config.yaml
hidden_size: 192
num_attention_heads: 3
head_dim: 64
qk_norm: false
attn_scale: 0.125
learning_rate: 0.00163
weight_decay: 0.068
warmup_steps: 342
z_loss: 1e-05
Each number is 500 + 25 x the weight over its row's rms, rounded and kept within 0 to 999. Layers, rows and columns count from 0. Numbers have three digits each. The size before them is the row's rms in percent of the matrix's.

# o: layer 4 attention output (transposed), 192x192, rms 0.0642, rows 109-127, columns 0-95
# v: layer 4 attention value, 192x192, rms 0.0621, rows 110-127, columns 0-95
# q: layer 4 attention query, 192x192, rms 0.0803, rows 128-178, columns 0-95
# k: layer 4 attention key, 192x192, rms 0.0804, rows 128-177, columns 0-95
o109 086:532486536526482490485494493466471524559477529486511499514492504479530479521514495533452472512497476555527496493468469486506497489511503495506481523516493508559482509523490514547554534515444491522490548511519518489461471462478483510521514448495467493523478524494526474490460485490524480501
v110 094:474533461498486479502496496485523530528507518514510439515489509504510512538482511497467482498476484520487535522542488482468484462491478498459496516498465526476500494490502467458491470517487526469511562500524536505523486547554493501489514499499478493485497506502491495500492455496496510520
o110 096:463505531549524492433495500477512511535525489486505533586491529506494500555511514509473489469522490527527520515447496508505478470538493506520486529492486455542509478482510494489501471475532513502538495493450501517437501496515489511551515495485496521482497489519532502520497486573502488506
v111 092:460515499507558517513492556532507501513468494505496469480478522494499513511490473435501499536519491469493510500494505527521497457500495460490508472477491519488523493523506532507463524487451501445497481507503493480513515525457507472476483534489498487485504486526501548488507469475503523499
o111 092:524535456509465484505484526550512482432475527537508521538499491469476483535506515567538500482509461486521522466508466482518498499512524523522471490487499496457492473497468493525494519502482482515523550510475492517472512501525472517523520499450515472492483491479540466512480562484520501488
v112 110:478504507459522506566521511482498547519490547488510545489515443495530526510519466519494506447532507467467553479514501505551492482506489497446483481479476500528507520488473468479524479485459516477493449505463500485531511494489509445480491479491479417506513511515478498484505496460464559481
o112 104:486483483500516533489504534493496493517521525478522500438516492504447504494532476536431509485524450500502508480557472472492497495460482507507495510510523566522481532526490485519538502475500501514514501513503511507469529520486592467470485545448540467503498462491514537509495493458485532505
v113 091:514562488482519455541503501506535502490467470510492470505479461495486511504458511511474505510487491543517500468515502501506520498545487498535471482444491536490490515494499443496474560511492479515520511515493544516504501515484499556511500509486473445498520514492466496494477463494479529531
o113 086:487484467517495488466518498500495508543534551476512498571487513501511457513507511519541460507515513541534517501450509459487505514516510512474508542476517506550543481484522466459518510479495453475471504482541525533482491461527457499522467506509478507531505485474550469503501505525494524460
v114 097:480451504464508473501516500520482511484496530471525541511477450497512502532511476476530459485499459520525507530520475485521506485523502478463507488441498551526520507470505550504474502491459524442541468512480479501501506509497484565534507461468490459507512506506461521532481463505547512519
o114 101:502482494519502471478527529518501485505495536508518468523452496541471493479489519485526549499479485522463531512464502460501486476492494472501460509546497531545478509487492502502517499488514443478482527478525559498499492508511523503477458537520458521503519500490513523536458526514499498488
v115 100:493533505503473458491520510487491511522503502489471487488526456531478511539476546486520510481458487475491459526531509516546447555528527532434537512522494501492496505497497531511478494508504494530500440502508482527549477494490514544527511468511489510491510484519471505515459514468498504554
o115 101:476469522488518499490486534510454530497495454455519483461515518503476474531544517505473532498458496492491519543502522486511505510500474502477490492527505523524529491534532494508498532474492553548513485509544512467480535497473531448472495507528496499523528505456485481500482491492508517454
v116 101:510555514490495502521501549512485458465553458489499509527481499490548491505468516519479505471502531537520508476494581493473500486512521497551465469490517537528488489496463499480487489483491489506525496506477485552474502491525494563497496488546452545464495584541523488511489478518512490455
o116 101:530467486520509489543524455505500515533529549518473489506494493526503509453476491536490477495489497506507469483510497479495513501519485499498547502517502549499442467462525514463509514549471469482467473501536440489522493491520501493549463517521515504527477492510487532530505515490469496446
v117 103:489493504502532512475509505513475481510472487493529501494519488474525533490501515527513553454516487452533501459507489489548497460493513551498537492473514523549494474442511469471537503491499507475530508505530514515496518462485518493503516446463485493490487512477478507451547518542500431473
o117 097:471511500525513473540509522498493504517490516497484485405447482508475533489463495492505495448508477467484456483597506481500478490496498544474473474507481489497485529472478492538472477497579445507472485541498537514523511482505550478465459507518504513548492489527487515486469487500452542533
v118 085:489544495515484499488494487457488473495516519480549485497509480488491489512505536481508508485487562473497520484505492508521500457437487490462484522459505514521510497539493476498507537545482538495506461511479517491509494530535503512495524454487496506538494486492437513478504499536503506491
o118 087:455500509522515475513566509485552522484507470451494523490503531501466500516526512444506494505551496528492466491549529491520498469479532521511493493465524519525485515499508471540474491486547432516497492510489525512514505500476491509434462502520509451517500512484519479499494498528501529499
v119 092:524477494500507512535483493517553503544493494487508492489467492520494492502494480528457528511507511495461499520493453513484446543529457512496497519513518504468488497533526532507470480482470448525494555513493505482513483542518512503456501538548456489467528479531495464532487482479514534530
o119 090:493503491499496522481469487495522524487527486478510531466511557480528454491505515507459498539498477531528496447482503545457490528526499490485492518510527477522578514514513483466550507484479524504498544516517493513443512505503504547515506515477498526471522541487519495513475496503516476471
v120 101:519527493497503532482545518523512550512469488502504518476440527463529492496489536560453528478523503471492482521505509514492459496504495493517494496537479497510489525530490529431488486524440508488547455490531487482495525548514509543497517478505471503476487488478517506508474471480467509486
o120 100:508504465508467500532476543470524581470540471483480518450486508481487469518509520508514536507515484499479475497477522478487507526468449552489499494524501527457527491478513462492493514491501542490544471502471484463476533514521497441507491477487486490470528501485493513531510505466549493520
v121 098:508469490541518527500483518498504515454483520483494480523491488495520502518531536475485461550509502548533472533514491491445515544508482475535525458487508505471504499528527538511501500522462489488507506495478499520473487498499488540489481446508501487512531465522465517523481489492477514536
o121 094:497495487466429514491540521537525484461465458505484530540498494520469465517504504471521523522515552553487514513432505519525494519528512481507505490523489492509527529496509481520510506505508491545505511489470458533489475501526463498544472478475468483466497502478515491495464508487532503475
v122 084:446472495522478526493483501532469525523475484489487527520511506523554510511548538472454514470516488516536488520494469497503537512499514475485499468501510491453478533481486547550528490505505464487477502480500470482476518481528507489497499473507498524492512523506487471473521529519533491459
o122 078:499501483464489476500495506505538498450484470518510512458492469517485544522484518485504498489496509473479458456534521506518463532503508511513476469527470468466475514486505538511510495534540486502502483484444480485528526543517548515464494508505533499470472530489479495448495497500438485506
v123 087:524544509494510484505484501523478491501527508528471454494502543493485507517515487443495524485502500512513547480492509531469500508470516522506463487492461518458530495493517462544502485508506569504517462518523509504503487484464472496536506529497496487509514509449521511480497476506481514518
o123 089:534523488487505551499510425527501507535471503502512505550512494514436488504545544488507529496480502446513542503502510534556467473538494494510536540484510525537480499493494518508478456463471529507512450475510505465491498534499490475504562445468476456537503515511523482466501517526496495491
v124 098:529541527498474512495474473552495493520501490502455506499456515552453500502449512544494462478502508501513463504509465464480476529511501519514503515524509491468499514502528494476477503536492488534451497486497485496484512441459524509497489593492496479485494475472540503512535519545526521494
o124 094:474502512498508515498495456499489539529497506487475535469489507522547529526494495493534459518484538504490514502526521510511538529501470471454491499471505467510524505475522507457445521453442506442483511491486486504463488510502559522513545494487498526486469516484518493495499469417469498499
v125 089:507520469565567484533483512490483471448512534560493496507559535426464517525475503491505540564458502474501478524500502463486531522475508469498512478481512506491518495486519490529504535504465520510510514463499472473509537490468502523509506491459522457503500490492507495481489485507520513496
o125 086:510500509505538470521522540520509454522485521504484512555513494506514488508457501513517524455527523485522504535488508475483480483495516491473499499519520492492423517505496501501482491486466490458497497516476508522493541474476437499498514493502488492500506477513495444472530531499518536463
v126 095:445536500526488502520480459488487512537530559491512500519495496501515500522466499476480491494524520448469501523490485558469514508437441498475468491493480473528501492502477524517471489486485506465472528490474552496498499539473519468499500481523527458507525533513495518510533439514567512504
o126 099:496532492488553505474510526515508506456520546512529512544517515529466537480513526540477469450551460520479450468484470500496464504483510451503511525484505550522475487502479487465517497489497468498502535496529547506497533484458499534521508540497521454504467515518484509511496486504498501475
v127 113:461468513548486512462493539534483484524494496466520450505471466445530501503508500477536510503491485463512507517499509523518507442489509522476526491459487507519510493502476529511498454490506481490490523528507489496477475493513506499550517486496497509494476522483529491501495477538527450460
o127 114:491520516493494486540508532551509474485469480541488488476466512489464511514486512475524498474454514467492472508569525512532491498532499506523454480539486476493470520471515523551490478496552455512491526533460511446547492515476527489459503558517477492536488522539474483511500492495484477510
q128 109:521523497496517554475461512515469508508525547513491478481482497517493548485512507476471555534488465532504527518482494518488520504520531502520497500514509501464471530502465519482481523517508515472508526516492461513478533490554575527489450466550500494454529507524533474534486455492532474471
k128 108:508525531513481497507504467490480531509461520495499479472511440482519496474505477509517500516467469482525521478525531481494510540543533479554464521493481488505494472488483465509523480496516474521501488526463519518534483543501515494535510509496518491530457450485485513558526510499433517526
q129 102:479479477493499494518512507489511449513482502490456506531527495474520455517501480440527487506521559532488488520488489497502488470538456493502488462437467541478515538459520514492454485522484474473511519442503516528471538474458484494498479498470514558517535502494527489472500511478488505476
k129 103:460504486480512513454527508554479525528489495537532501495515507537477466499503510474466498480512482508459507529427541457483506476484497519513534541524532523519495514528511491470485519527488548467513505539542468492503522455496476513471508498500495523482532533523528501491514460486519495507
q130 106:529484513493495462483451483522452533486508514514512491490477495492506545532483534504477540531470470500527489497507531510511504499499522516528530514505521474492477491514478509499548470472508533496495495547486457494508487539541554528487498469522485483476499466529469480570503473529515491512
k130 100:511496533456462509482502470492495535477474516492547510462554504509525445513510492513504507504494461462516506472525505511480506518524509519504471475461455481536451464526506497473524533477462487481511478510494478508491531518473556490545488520460530468484510508487495496531521476541474500514
q131 086:480494487484548509534515499524516501513517507502480541528496528441495527487537471481487546523528515491486459506472521477471509493537488523481490512475451512457517515453477478477461486528467523486532538506466513531465465468493479518498500461497498533485463494487519510481457518513482482478
k131 092:481486490488510512465495493519472487482504497531524471475507543495486457491498533488509545479465492461492460517497507488514460448449534480488562482469508508491491494500474509482521503514468495489480483536515453442490503468521536488475518510501476517474547529577524474514542457529523492480
q132 076:497501502486488521467433468518456482485471504486460519476485515500483525519558481474495557533459474556474472476503486503475510506516475462524512470513458462476482534481480553503506508505508535475502510503500494509492521525522571523474483499535502488437513518566509484509475465497521442485
k132 082:501518531450482522497507460487502545475478507514556485454500505488523469532492503497501498479512464483480521452516517476501516510500469553464507512495481463532468463543492486458515512476505504470492473522522477507488521518478551476507501503500497488463514553484502485492518477528516505502
q133 108:483493478489506496514530504499531504505517490483474521535510520439458496484557463510489499504527529530488496512486478467496488472497458487476503498490459529483548519475527495490428500534483500502509508482496516537491485458497450540491506501509524552520450513512503486469496514494477480491
k133 105:463485483525525539515480510510498496534465495484483491501489513537491455526481527489478522503511538541456496527456514505488488461488466487481538480520556509509528530482467514500484499492530511492462518483507499480447534459489512501461495487526468545462556533535540485436479447486540493519
q134 092:503477461518486469502516510518514462488518523459497507557513510475452507468536492510478492481554526537506499499479444484470488504526507477479528508456507516472557513507522510486482511530471491480499505506497504515482481488502450528487510510486536520509466513454525528479483534477512516474
k134 089:495497471539512468505508556502524464541517487498454509562499514523498546492504529514473495490526532524480516522448491486470494475504499477514521505519520534501553573475506513542482494519522517501491526487482541512479481493485452515461490480507501504519502467533539505451478514445531505522
q135 094:494538523496504507505481495482509514492489512540520449469507487509519463503456500478522490505535536466473499488511543487531515547521490545492460493475522466490460474515469514523512497451525488483470492510477520470534491538507538475481519466485480504477525499486484529521503493513507505484
k135 106:549502522486462471520513480484492456497555528491492537505480458487483514473503474494502512497502487458536482495553478490484464498516528461553512507491448511486506482497525511519512455504459512523546470502490488514519468551514482533526531506509562480521467462457470519530507514518457471517
q136 096:510489516502500482523525503498499488487533528481482517531494508421537542482554451554491482483532467494520523511466492478466509489505530484489512557513484478532520477528533474514512530503481504463504500509480484522493447515518463517493514484512516527536427483484477521517496554501486524470
k136 093:506459470538530466503538532499524469562506485492453487564494518522464518450541507486508496490506518500501513545462483484497487479486526456525532501479529532484580530472522509521475473524481478534530509487483523502486481464513436524500491509493486499520473485536490514478501515467517491503
q137 110:523493526492466553519534510469535506533497484524479474467480460511506479512466486507514510483541528478450489503514490467523481519459456504468441520477500491477485496515458505534475524492548512518469502494518517464524541494503496472490510462496511545488511523513535508450491489473492503482
k137 106:509505531499469531520502502508500518484522507488494555502500532508496500513549476464484474486520464484544526538527471493490487492517514500489550536506487512498495489513533466487508480492481514485542507549505480547505512514537473521509498472479489548473483517473454524518510507488505475491
q138 089:518459514507513472448521500535508498491532472485513498508470486474524520494543519556487484468497450499548492496478508511495501507485519528460535528508531496553491514498539489508539491498462530486495497540532478485485502542524452522512476487506537518537464502500464531519522525494528513494
k138 120:503492445498510471513544516505503463532544500505476501550529531485469512452503499502500495538538530525503504544479497509496489507488539498503529499499532554494537530467485479525488506552477505496489506523475538538482461474505438489496479512494467489534494478528490540507509514472517517502
q139 107:489453516496527508533534481500542524533533496458527461528507525467476517487521472520466496513531540510462493534448481490460526528538500518494512486463514487473533498533520535493476529515466490500505530455495490450493497449509485499478499462481502510477519524498547512466498504453499496500
k139 078:467483439499514469502482536506530476534517478469479483557485514526471490484509502487479491493524560523476497513459485508499468491484495478501541509522517537510558572464551498517477511528513515532493535501496533497494487464507460521453472480533490526515476471542515502469504518465538494533
q140 096:474498505461507527538497507476533483511496529506485482487537525499454502512534453467502496511534538553483527504496482485469510513534467521530469477458471519428514521498517512504453526547491507500513534474500498513483501464507515492466485515507497528488519513489559480479473505508500512491
k140 077:456513508501469529517491487503528488544514494480491525487454511537494490511472519491486503487520542534491513500448527493481512494478449525465547510528555503529522512521520525483490507461505504475468494486497520459464513482479486531448508488526484532479506518542542491430503490479535459512
q141 089:515557484504507515522529502515499484498470498525473520466510502546455494454485492500538481470543517497474513533519488480561491465472482502502472492497481509460519479492467490472433492522537507535519492470507511541505528495499506465500546497508473533481523509495509453474503468502458507497
k141 102:497514511446469525508495471508504545471490517511537484425501481491522473507480500496520507473487499493514522491545493521514511493494491548468471475481472468484443472555485492486503520464496523458485483520531457515493543518506558496518505494469486495478519546458528498495490495528490499483
q142 064:485495517505507504529487502551517561513517499488454531502483501521457513535446508481520485450486491459490472537537493503511518470475448469461498518505528511472518482504489500494549451478494514511489491510479501545507538506457461481480541507449501542572503445472533499536530510482502553523
k142 180:517513531483473502482479444505470536477470510518544505449519487483558474511502490511532502517482444475516491488561525504503518533519520506506481503490469467488437457521496500487519517491520482515506466519523467506542518545493553484533515520485500494475516507481471504538530478523461513479
q143 119:526489499488465507479447512510467503480495485515499532489492479515537491522500513503531524489439464464543489471543533466515495510485502504492500505533471481529440470517485494485556480453525504486486493516498468535508513556499532517536525517487480495510486484488498480537506491529495493525
k143 049:533495519531469523478484497494505523489475498466504538494506498470512504510505472531487497491497453475529514518529469508499525519475534482497500522485477520502463484533542457467515509517502491480527515521519478462504498499546499508546519531503539462505503477486487482525501528506488554477
q144 090:537506513515468466544503512485503518484462486502472551513476429532558525544462502464521498480465476516480535519529471481517525486517505489505484506472417483475540528481502514515511470529502524499531499495469522556494501584491509493510562494502510454498506464506506489515505503471433487508
k144 121:510491525529460518468476467500512510483510506495529502490514495461526506508485454511535503489480472480554476499540487497512509479471499471507485476428496457496437477491504500504490484499485485514504498548480465473522533544541518499551513515487518496493508503496462508509507509496489488485
q145 095:539498527512496482477496511516461501521507495484503481509513544541497502484475515471524533482451489469507474504511514512558504512506497522513513530595519504505480526551461477537492482494512539515440473512459494521501499508524500509520559526485477521477483489510506513459511486517505494508
k145 072:543489489534499523487487533471487507474480508493487506479487466488502528509514468505471498521508458465538472500531423472497533479532491554515465530491449470458449469495486475463533504493465456507522488556539495474510501487512520491514466509491516513489491533483464497514463504528535513484
q146 261:503477483522510472513534517497544491515521495470477488545489510483470510474524476515466495501536528508478515533466480489479477479516495475493519490502518520500566538476541500520464501548481508513523500498489511499480468462492439517459477478508498507520491497512516512480486541459523513500
k146 036:485485453497503484494548502531514484505463512498511450539501508544531478480474491478523523505536505503484461501472549486505473478486500475514526483461496492497482524453498498489503460521481472558489493501513538508502487490503491499514441502521512515516507499555523512505503485478451522519
q147 054:522489495512483478484530470500502515484529503501480479487530503479527483472479464469457546519500558482492482535524517519492500513525505491537530470499461539514504493495545503546479523510502501471521475505488482508541496482539459566523501518519498460484464500499507483484501522477510515471
k147 323:524515537475469518475478476500460534480475515523542513445522486503533489520493507488530508505454467482513496473563513502508502514503501508509480494482478466496425443526467503491541481458509494500499491506508479506522542534506551486533530506486518493486504503474494488525515468532457501502
q148 096:485458473505536553527444529499519522544520452513467473492492498528496514509457472511502497502550489481493484544507470534500488485494477442484493505478522487480512521450472494445519465525529498540532503513466500497499516490512476479468491490537489496505556489526536525509527483517494496527
k148 087:468526508516476477536459482530484538467459529542526505458520500453496483537501498505509511520477464513504480464486539486531507519553462524482523501525446482508479538498506489515503534504493486492496496545542508505543518511506540507539491487496478485497502537521506486545516481502480479500
q149 098:509500493436477513489493482456473459546508530507521527521488492544479507494523509507508482552529532479491481506512483514508514521517471536515519518486473523484483499481470476470442487474499494482510468426509481484500459516528548440526502519511537516491465490492486481465493491496501522490
k149 100:465522543518474521482479512506506500469550479503495462465519485545511522481522516485527501454468503509502518495538486444523492480503485521489490519506510497480509501501505520493550498495515524495523499476559433446509476491491544499511512505503494497472539506449490530435536528505514445525
q150 095:516479551502497508501492468507495522512524471503453495483507556490467479520542472480528532504485482494466511499498498551492511499488496510559493551500472497506473504496522482494487466491495531510519485502520492508528520522481495518483506513462517491531468529479478479486486470487505495479
k150 096:511494519490513490468519494505501493551541489454494494518471516497502501492493481490509522526508518503520525520498510549492510492507443522491555535473496529540542485465502483477482516530472473510496506478527491473460498475488481448472550538508486566508458486517482505500490496453538501491
q151 097:482542520489541530518478479461492506487550500493515492512489488506464472485501463500484477502529553525507470553467504482495491472440514499488517515524479509531485493522495485443481505518505511473488447475528551560543469482504487508476529501510514539493514478507507522507514493493492524492
k151 091:469476554500469511518522510495499544543501482509490509468547471522467523526470451508542521521543520499476478515516529532474490484502499488479474505485517478475525485480493496472516464502573507551507543490480476516505436522513487484483506529491469501497514499470514496499533504500538503465
q152 093:518483498473525491498479511513493474507432492484489487499493442524572465503517548497513489524486506500470562463489513464478414520510512494464490453447495498512517502508501480502465529523522521486467514489544482458510466491465504461501527529455501506503534476509526522497494488507525579515
k152 092:511479525530464513425524481493518531460528494510506499480523491516456546531504487493511532498473496436486449512499494487463539521464483500484493485522482520553464505506515504474519479445476539479500501500504501499478499502539513510525530508509495484454528552534514501525496495526535499505
q153 096:477484537461492523471473500509511426485526457513464519498519467533507482453529525474521472499493529485476503511468524520505458479508466504485507526475520513480468496478461507465493491518488483485539492483521536481515499516449466494514501513525511458529527485485508528526515483494510510478
k153 094:489509521462488523507521492512500510531516539537509474469529468506481520521489509484533537499516478523473456498512489500520503527498478500471495462494485564479551487505491471484542523480479524507534536515506494503466470540514555477511503580451500481505524504521450503513551510522475495480
q154 103:485512497489498513452476538499541444475526461501504479509485499577478499509516496494469498534547524491497532523488495450520505478492532498475484474490469493493502485497482494512503466482484515518448497478489484491573499512530492473482544498492470512474475502496544483472538533530511514468
k154 102:489503493511434517499510500508490480510484519525490495486479466494509491494488463487517496540510464516518436473540536499525473471544491502529467524487502514517519466475491506475554497485529492478525514487533462512534468496522517513552456506504503501484481485475509503523509494493507477548
q155 099:556496478484548509501520535495528477540471469500446458531474488503504464472427515491504533512484521570481510485498492481524443504490484513478491521500553512499499509497556474484534511489504501513506483498550474517462487510471485523483489478493519534498507489473500503475491506458537498464
k155 097:522503515456487486545492485515455505510539503514513532508485503514501569497532520495468496499570554494518464500490518477445489508528467482494520484463547531483523486486516473466460450476517511486480516489470531476519496469490507540507497512508512512465493516506524525506529512482477558462
q156 090:468454519508554505494532468527479522535463428484485480496462555497465531511522512497524501479488486474532485507504517532481482505443514482470495513488497557537489521485504467542500525460477523482516472529555482513512503467475509465523532511507516525494483516432481509488493500516454506471
k156 091:501505506476476468478481481496501480519497502528516485495479526481525491525583491508525523526498471511489534527528496492501498521494506465496510484546459485478543483529475499480499491547480500546493487475530505533547492538512476487504500487544512499521507483489471492456479518480558503526
q157 093:529500536492499494497492500548518496500487479534495532495479506472489504521489436481515528460546499492482494555493448510535543474509537532446504533489506498517494495492517475501506491511501464453480473460506473483498500473514504533477539499511456485510501485506523506458536466525505457488
k157 092:468477442505465463558510507455517504503479479485517486508480470512529512519490482488543501494483516496506477486506511496492508475508482516486496460506523493488486508466504500531456462521549488494531524520559513539524502487556445507539487484440518501542503518512493453500476520454548515482
q158 093:476495472464489497485468491517510483523498476467485510525471477555491517528463531466498474449506498533497503483498517527481529511481539466505491518453542505480523485497492502498545499475511518498505518503514520482475486531490450471494494504448499460505518481525513514514514481482475464490
k158 092:502564476485505506481471495485490524456501516506517502530473470457550497486470470510480502542490488496508502475488535489488488480532494551470467510524497464485521518517476497527498510481474544496546496513501503500507471538485501519562501497507507477531500504496458503518509493522486481496
q159 100:521527508530478516483512444509492506505494504473496559503479483492456507462490506509526508533552476487529480486519488509514530526509515500496457510468463506497526525537453502506483505444488517457512492501454478483475501531504470502560490520501514519479495542503544460453529502455537497505
k159 097:497549494536489492526541573492519480527538505509516476537497487512543517529505502482497489459475522513491544482517492482471484459517477480483511510522518500497517526493522486534487505496502530517432515509518511509454515521478463466471483430489500527471497504458500503482507511516500466526
q160 086:506451487492512484466482520485523536519516505539486491498508499523534476505471464486500492510454515465517526514469487511537511505512469496537495469479477472463505504486492526483473497571523460550471495469479466519484484467506478497480502505531480509523524529516549461520485504511530501550
k160 085:494506495526474528468478453520479541508480507485449480474538508459464481526485460504514519509512512489495502507444478511489528510480466501497500487510507477522459508507499481431505519505496494506477515532497508541507488482525550509490471499533498502467510509504516544495448483526490513454
q161 090:495545474530466435498457510506486518472496533517470483505479474479491503519506523489474519491471485525535509513482510464507486490496498486522525511546515474491490479519484496532529486507502551490535485523459534518546511525515516498441507500556486461515501511504517487540508522539504469522
k161 090:514525545528506484533509485490487502519516509474463515507491478474486503507453532501512494508507482516546468513501475508468545448493513447527523476440504498484500529465518474520479476524496484501533428554472533541480501478491494491524526531515533458475456484506495490510533516500483521539
q162 091:535483496522479485538500475487511477501486483479444504487503525484551534476458542481510520497511517495538519483534471548514517514506521492502491475477476463482486478470447514479509478479495496473490512484480511463499536478512514510507460474456470478502525461492550471508490507453530483514
k162 088:522519489495505467490493524480504487474495500478488502526455456530479521495498491507524503503499499555537449506507485474485477508558495503527488479511491519505459544519577471512476523543486498475514500491536494483448541502490498480496521493488514486498502499538550469476509530497495508502
q163 090:547517525516537445443506520498536505537519518514524536513492502484521514496505501523460522538526498512513483474511475503518513467491516475535513515496522487493506502538450500491501483496447501493517524524486478443503464487523561507490510461475522504479491509516492467453485516538524489501
k163 092:511501496504497486520479510476497449484505513465506478533516519479510511471518524513489493477508519500507492470524504488499498509516475504520442507489534504503503534516521486531475540472472512550521453499459462527458468520479473551465489517498447481481472505497507476528505510478500478538
q164 089:475466485488499486446531520491524494486478473504517496505512516557521467505460531534502490486484486482505513528517551531465408526465476480484507470450544528507499508496460528536495511504521512487499508461536498508494514515478437505492491528495508494514483509502490533456517499502517509465
k164 088:547532502479501512480534466500460498492538516533553486511527502455539531501539486467516522516501424475488469499490508492483487511500536497456480485522462516471492482494481509500548482507516530487506507469520486494490477533507529494518475498478513462494504527521452506534459510541480493519
q165 098:455536511468534444517474490485489480498512523512463515486518528531502528495500514474522494502486518475500501531529442502476500480467502484481520496497458518506498519466502478478549472491498425505497496557486477509484532530491502537473535510477509466502517466522497488517467497526525493483
k165 098:505490478482507492514549450481480501487521512493503531495484473464532499502512508506531495555471545502463501504495551524525450486543479520512520533540542479471494498497509521551506545525488535501480484503504494519505520478497516504534543513511484488509505499445494506470495484460514462509
q166 098:531509515508472469488476501484489456511511527475493517512513498518485519565515503524524493454514492475526486514509528529476463489530518522508510469512553467514489477497500491520508496533474541451469517497517507544505508505476471527474474535502517527517505507484524532498483507516539495512
k166 099:498539498471482520451556513528517450496511474537522516493499546469515503521467461529476516575483470486504461492495488510449533530481521545498495509547501475471471487530480523516455524491466468437494506508474457544525459515476501489521513529465514452495516495496475524528534516510513512472
q167 089:536444512497460464519514550481507476491503530514530523502536507471522516538476511467476516485484525468531499479509514507499552504517503526523476492501491466502486457490505528523494501513512493441464492497481526485562509515489535505496511452477517478509490497517504476553509517517476513543
k167 089:464472446545501513455469517471506514488474470483475523520489492549510491495487479527489478466508490525526482481484488493507506458504533512551520518530529515517480498502505528494464509535515498455520477499494522462500488464523458507478520529475527468509534505532496496482495508543474483493
q168 105:480504512503545477492506520471496502517521480471486525519496479519494516474487463506481480486498547542501477491521482545468507482481517480513528535505526548500481536486500501533458499507509505479514460521488512440509487445486510483492504482499491527514480505490518494490551496483451544453
k168 107:485492528506478512453456480517519497533476478542474464497470544502519497444480511474543510467492495514487510522540517477511546518548507524513445513467471486451480505481521460480530500506499525535512457473503527489506503504520504490522481538532503506483494514495478508482519513522521493501
q169 090:507545485496466495489487497477529515538508542495512518459498507481502514507475483483501519479531510492528531501509493506548549493489520435477479529490471460505475525531468503489503491504521547494501514548468483504486499500517488524486535478470491550451504493492493463497494498493508489514
k169 091:491497516523474499522490532504494535463463483501465490497510522527526476546512517532487471473465520477505509519512528525517477447491497541477518496503480507506459523551485517542505530440429521516448469520495514513474527509499455475521506481485521485501495497443461480483471478492541506495
q170 090:478449495488521550500522485517534514511491489492518532491504542508473472514514509482527506485472485517483481511504515501530483541499486514473468485450484497439493483530509531475488537490482526501474575512539477481492507492496446465526535514462549547545516501457543453480482528520502494516
k170 088:521517518462437532490456508502497498492489479512497484488480520512526493544498469497493492525519499481525546502520502536496531517537490545452496468523492488524513490517471479465502517495525550510507498467480495525512512512494499478445468485521500469486521473519528513536476459506487491525
q171 091:531493510506526502530524541474536490472488465510496468481464468499484495499498492489540531482478475470510470508534526476509494473539438519539446490511481482548470494454505514511502487483508524515508463462485530480528515523456509501495494474520515453481488508539461481506564545499494462528
k171 091:494501518519492517470518485477524484554508503478504526502516500494510513467512512521496523471523503527545501555511442491470492475502473445529531461468544535493486525488506513490443524529517464518539529479455493470491518461567504516522492506472520534534489499493472465469496539506486501490
q172 096:525524503504486535504469558458464528491513497500503518485499513532566477487518475483478478473491487512452508480510464504529476450525438494512510477483472461505513544501496535488449528490458514511494538474491458471508482538511483481529538494527482501487512542526501503477528493518508523471
k172 095:472433516554502476517530491513527458471517495508480477508478537488474519501503505525486504455475497518515461544519492530509547508526462511486468470547504509520488492493523471508521469464499503491475530520441529513476474490530526508476475511516490486449510477489486506538482533478541478539
q173 098:520493512481528523493511494540538488498466478521487458488521507485511502495517539548486474476478462451506456520522475522458497498491486491478508465485495505525474488502466502528508568479468485507522524519522487458490538518534479572481482501481497487506486486484523489492527528503547552499
k173 095:494516513538468480526530481510491498505490535476553515499509502467486490447514507503540527501452472484490512476525491488501493547534529521513478475502534508469472497512511456521470529537531505484540513472514498519445519463478499479487544508493481486500513455526523465512531501527514500495
q174 103:520466517488502507524521480456496527571527513533492530489484513478492491465496452503530500473531494454474498511488554506555519493497493518507486526502490514500469538494507438507477497536515457546445502501500511518511486465455500440470547538541505519473526518532477507517492460480490532500
k174 102:433498488546513527479497508546479521508478475542524484480511521521500507536490510483533523489511520475505474549497506480471519491477478546456506564515508471527488486481452478471497534499429478519524465496545506482480490528499507456504475477451458535483500532474467494484487474477495484451
q175 103:525479473509475507501497510450492528479469482479486475516506487454544494476575500487502489460492491473509466514472490497534502486471538501462570505485478440504510472543507476531461494514495485520515529510542529497520486547436497516494478512545501479523520505524468531532474497514496472502
k175 104:475448519549521489507555534496502490490481499478505506521495469509506526496548507471538476500473530483501476526501480505534545515478530505525504495448496522522511515449503463496506479482519488506498476460458484478539506514520516462538498494445483511498491517529477488471508509496491504498
q176 091:452522502503472537481478513490474488455512486503498532529531502532516516512486433525531504454480517507517525519501490449498509501518520518514524452482461473478529501492525484480501522503531520545440521479475535494501508489450484502522485514469488536487534530511515500499498470474507523515
k176 087:529481502526492515446520527511498498477482470519478480521522530474523482534467478517522508502500471474445505476494538533472478538487508509497476530482488481496501513507564520470494478476476501483511483471526426527504530499506546513528480526494444491474481494498476491516482517516485504461
q177 093:480507456565514461521538508515493506471471519529533514464519497530476525492480504505494483499497502489518534532542496497456478464548522488432478522543476485451467520474491495526494536504507511476532523512462505527468519519509501504485500523508509501540508507433498471499500521455514507507
k177 095:498461532439485510516510464502472508496518531539520496483495536499471480466502578524523502447470497473503486528527486449531532523481541498507536504482472502491473507539477503512487547491478482441463451489534517512520522512516486476495487508498507499482496455526525508525483518513492476497
q178 098:503444509476468483504511509499528518472516496479533502499507497491499471487484480461522485494525494504509523546477529535509498446495463495535506528511507505490500460539465540471498469476448514482477506485531527498516538494494487547512521505473521527496494529486519518494508491486468477521